Weights of a small transformer language model: untied embeddings.
Each number is 500 + 40 x the weight over its row's rms, rounded and kept within 0 to 999. Layers, rows and columns count from 0. Numbers have three digits each. The size before them is the row's rms in percent of the matrix's.

# layer 3 MLP down (transposed), 512x128, rms 0.21, rows 188-198, columns 0-127
081:479521575559481514482550482528534524529477397514498526477524464476525458479530478535472468498494538500486515488476537503431563504543442446486503516485476457574501537582432475487463533487482528520496473444486469455489488444547485470488519478474536595531439485548558459535577541476500486510531494440453565550505482484571560533520507440498435499584563515503515534481493524490350527460500
081:523409482521511539600440506502466453588505438497510528505523477544442484460511488503463446553454462599481479486408474511478452579505580429511476507538502516481512508549475511523496559511498424541529436488481458502462531525497484550496482473484470542527556486505439465444425531533546492538485497603576528519498430514531495456489505429514479515523473510484524502506470529510426501539446
077:510508505485569470503535479489481503508550480635488468502549460490474504479549491509447505536508523513499449531475445515491509482490516446554418442505367472446447456445459485557490455439478468462493545498506463462452480483498519493445517456520441472497546520519515491459475528491430561523532483521411487573511542463472461573509497504520488517505470452550496548450507487496388505436423
087:443523506440518495483542502516484492492543480536546522480540439510539579545520483547482521488511505462521524475527394523473495506532529522544520548541468506503522437485414469482463531483343513528499445543510512564505534550486432487563502480535459497592439490505511541530514485542491518451457518538534547493478531496513523441498489529438479471637489591543513474476495483516444465461509
059:466551487495461547527490522582478457560543571555474530549528523486542495525490503474501532543531560456491477474551534466507481471457468455596489496522568540559571425541473531499488518551502490502499549563519539484505526491558413519513531568518518539515391539489556515494507541582442486536518546567485479448538491486507473514442553512556517450471537531478451521447580467487544486447496
078:459492486428396482458486447455480478535474397550502486509604450431512578556494463480468510445502539457390462543527530510449531444533520485481498419483495466478541492507436485524510454456498499421462552503471558513527492481530479444525504588522487501519449523503527522452506516493478498528535529451581499600468515492517504514492497495543483458526488542472474435515435457491499535517515
064:501506550415449532466540476444505478510445491480520488465461510466580483576452495561521553518452543447518446575542490517528510490519486464517517462469545477479511504470410504463465551533491511523437473517440504488515526545546516484534415561472502458576522458424528534515487562584528491519561534454507470496521502569559548458498444506463508494519546560532505539496443555435483537541580
091:541500549467498456466475557520469483464521533522538502471520514521494430497541495515557506493471474499442499593500549521432494445563580464530396540451524508518466506523535478569564482458461465556377512492574483507490479497507566482491496531533481486537585500562535509499528507577523535582551491573582501492498496454501548459526481482467465545450425517503523526496490509461500459533446
064:555511515497490519514471505519476546467572508535545475482531463432471554486470491498485503503575591506659398477516482459405485472500510464479524483563514525615541455537503571505470530531494481479496472458495501509418483477522477460493468466548508514501457514531608540431532461421483497517450512490560460518516496522493467465480474461465437496463475494522517497471522505478489530482436
083:476481557472515499528534480521531440513481544532477485582558479473510457512531510485405495528483543472556553537486399541548476557425490506628480492525475468464463430535501530500455445468457480436463511456504539456500522539501462437406511514537468442478555495545522482504532436491510473458516454529414479523470511509522464538494480477510501515441496477497424422470474440492525508455440
079:487443488441466521475422464447520508552544462573496470471469481526452469507481525482486541431471527448471528499512504532410506430468494486554454487559469535445507442515488396464557463502482466537547486460504557532442525468474558541511570434532558503467496519507551506577461465530564505537540471551517559414484540503479454508454507449571462485461498544537490471533519523568481460538487
# layer 3 MLP up, 512x128, rms 0.156, rows 189-199, columns 0-127
105:597483462514542557544486530451473515466555456456420431505561504528537494474510554597510547509461415478506511466504408564527466472515568436501483556515452548467498473508472499489524534469457500529456511498468515526499510580479555535512470540533512529477445537437534494518489532503501545566515478523538582542561516527516555447512542402481541503461497480500555464507529518535545534547447
113:496477507538505470556488477500463548487556476540491525525483577457504484428431511479519445563450469456506533496541472485547506478518520488479467495487472519473525517489537421549449566524514458464488571527447523516473418474515512516543524392482483451485519507416453546398461535478482603455454492560504557505587504428478521478519530503475442504443515487514522436498540546474429492448514
108:509486553436536382514484543484511459509582515475499504507534498544584536489505492454491481451469450505426494494463524491430454481491452491396511555409464448472440501491486509480499509548558519512541443536558506558471612523495505511509510514480534505519535508474479422409538530536571511476516485438525540477497536508457502474496525568504503485512453442508473536439494461506573492505431
052:530521532559501439514523466480509518516527521457491473510419456548441533508447514430551447547438459579568535497464451519498487487474524393444463515538460492441439428514536468529521482479517471415554464477513462560509493558488556489452462502501524480483455468464464459485466491532486516519552506464458481420485447551525524460543478482437500575464494534544531396477516478546496481438509
115:450464548497476535509473582523524531463473609522605536440511472490560399506547505509537538563485487494592551488520473472463462514448502445540541538540563557464517458514507404496486443435465476482526496514481503542527492503480459474516463483503518526565489483542563495510454503522474484444410500512498511480474581463577519475529472552525484537457483419506515476484547474464474512479456
057:479494578490528490503549510513424489494522492471497520540493488536487518495508536443536393513526494513554628502557483452586458488563519455505420565536448473458505494501577490506581526504568488499511530491521550552497435525473570513490452480485580471476536487400470457437512486504552498570503484513478473501518451571526471494534486562534481460481563486454485480466502534539512441494495
126:477521537504503553509464489449519537495525380490395452517516545481425507515489533498456503467508524472601584520526479474504563544519577447492487522517459564438513476463488547518503499543518501448542482505432498469484426466459455491429491479474500531523540487444524496498487489520485487522542511422486553501569501407561450512518519485466524391479536492490537537598490537499483463506500
073:519389478534574510487523486487489505514497503453500463481513519498486454457559447486521503486475412485532590524513495527529504515485471529459509527510527541395512482524557554532575481484566419450472454466480500475533560586432505512508479511481462470492574481492481514578497511506492531469536513478462533466591496495544446496550608550524482488458455530555551508469488524554484486585551
115:456506545496522475460548519442467432447528468474399537409479504519416453557501506494539533474507409520529513492471514525501516494502486513468549475513478577456477449468471501548474582549525540473485504508462522563487521487500515595519459459483460586481496453476455457517501494501601495496509505489448510443546516477465483480459525501562446505569515415530463470556459473418461477466543
082:521499531512547489461469553463496511481515506475568517462446511552414475473510518461512443505496448503579586473618445520506518505532471458480510520522521476436532432448565503480475495558584517458457509480468504508557416422488482517503499498520425433468536528555499485508481505505394498496524436468487493476557477505501499499516545525542459555479509538497570445487518396517470476556472
124:589456534483455494498522474568523510437444448383437463524469463529475517492478507469472506531465490506505506441579500510466429546480507524454493540473503475489514451482558487529465572513477468482423533499504486445538504456471513508420530558523467503441506484487578454402487456563461440462570465451524564525498496508535437423522522489499447497508483470562520490506562503525504483546440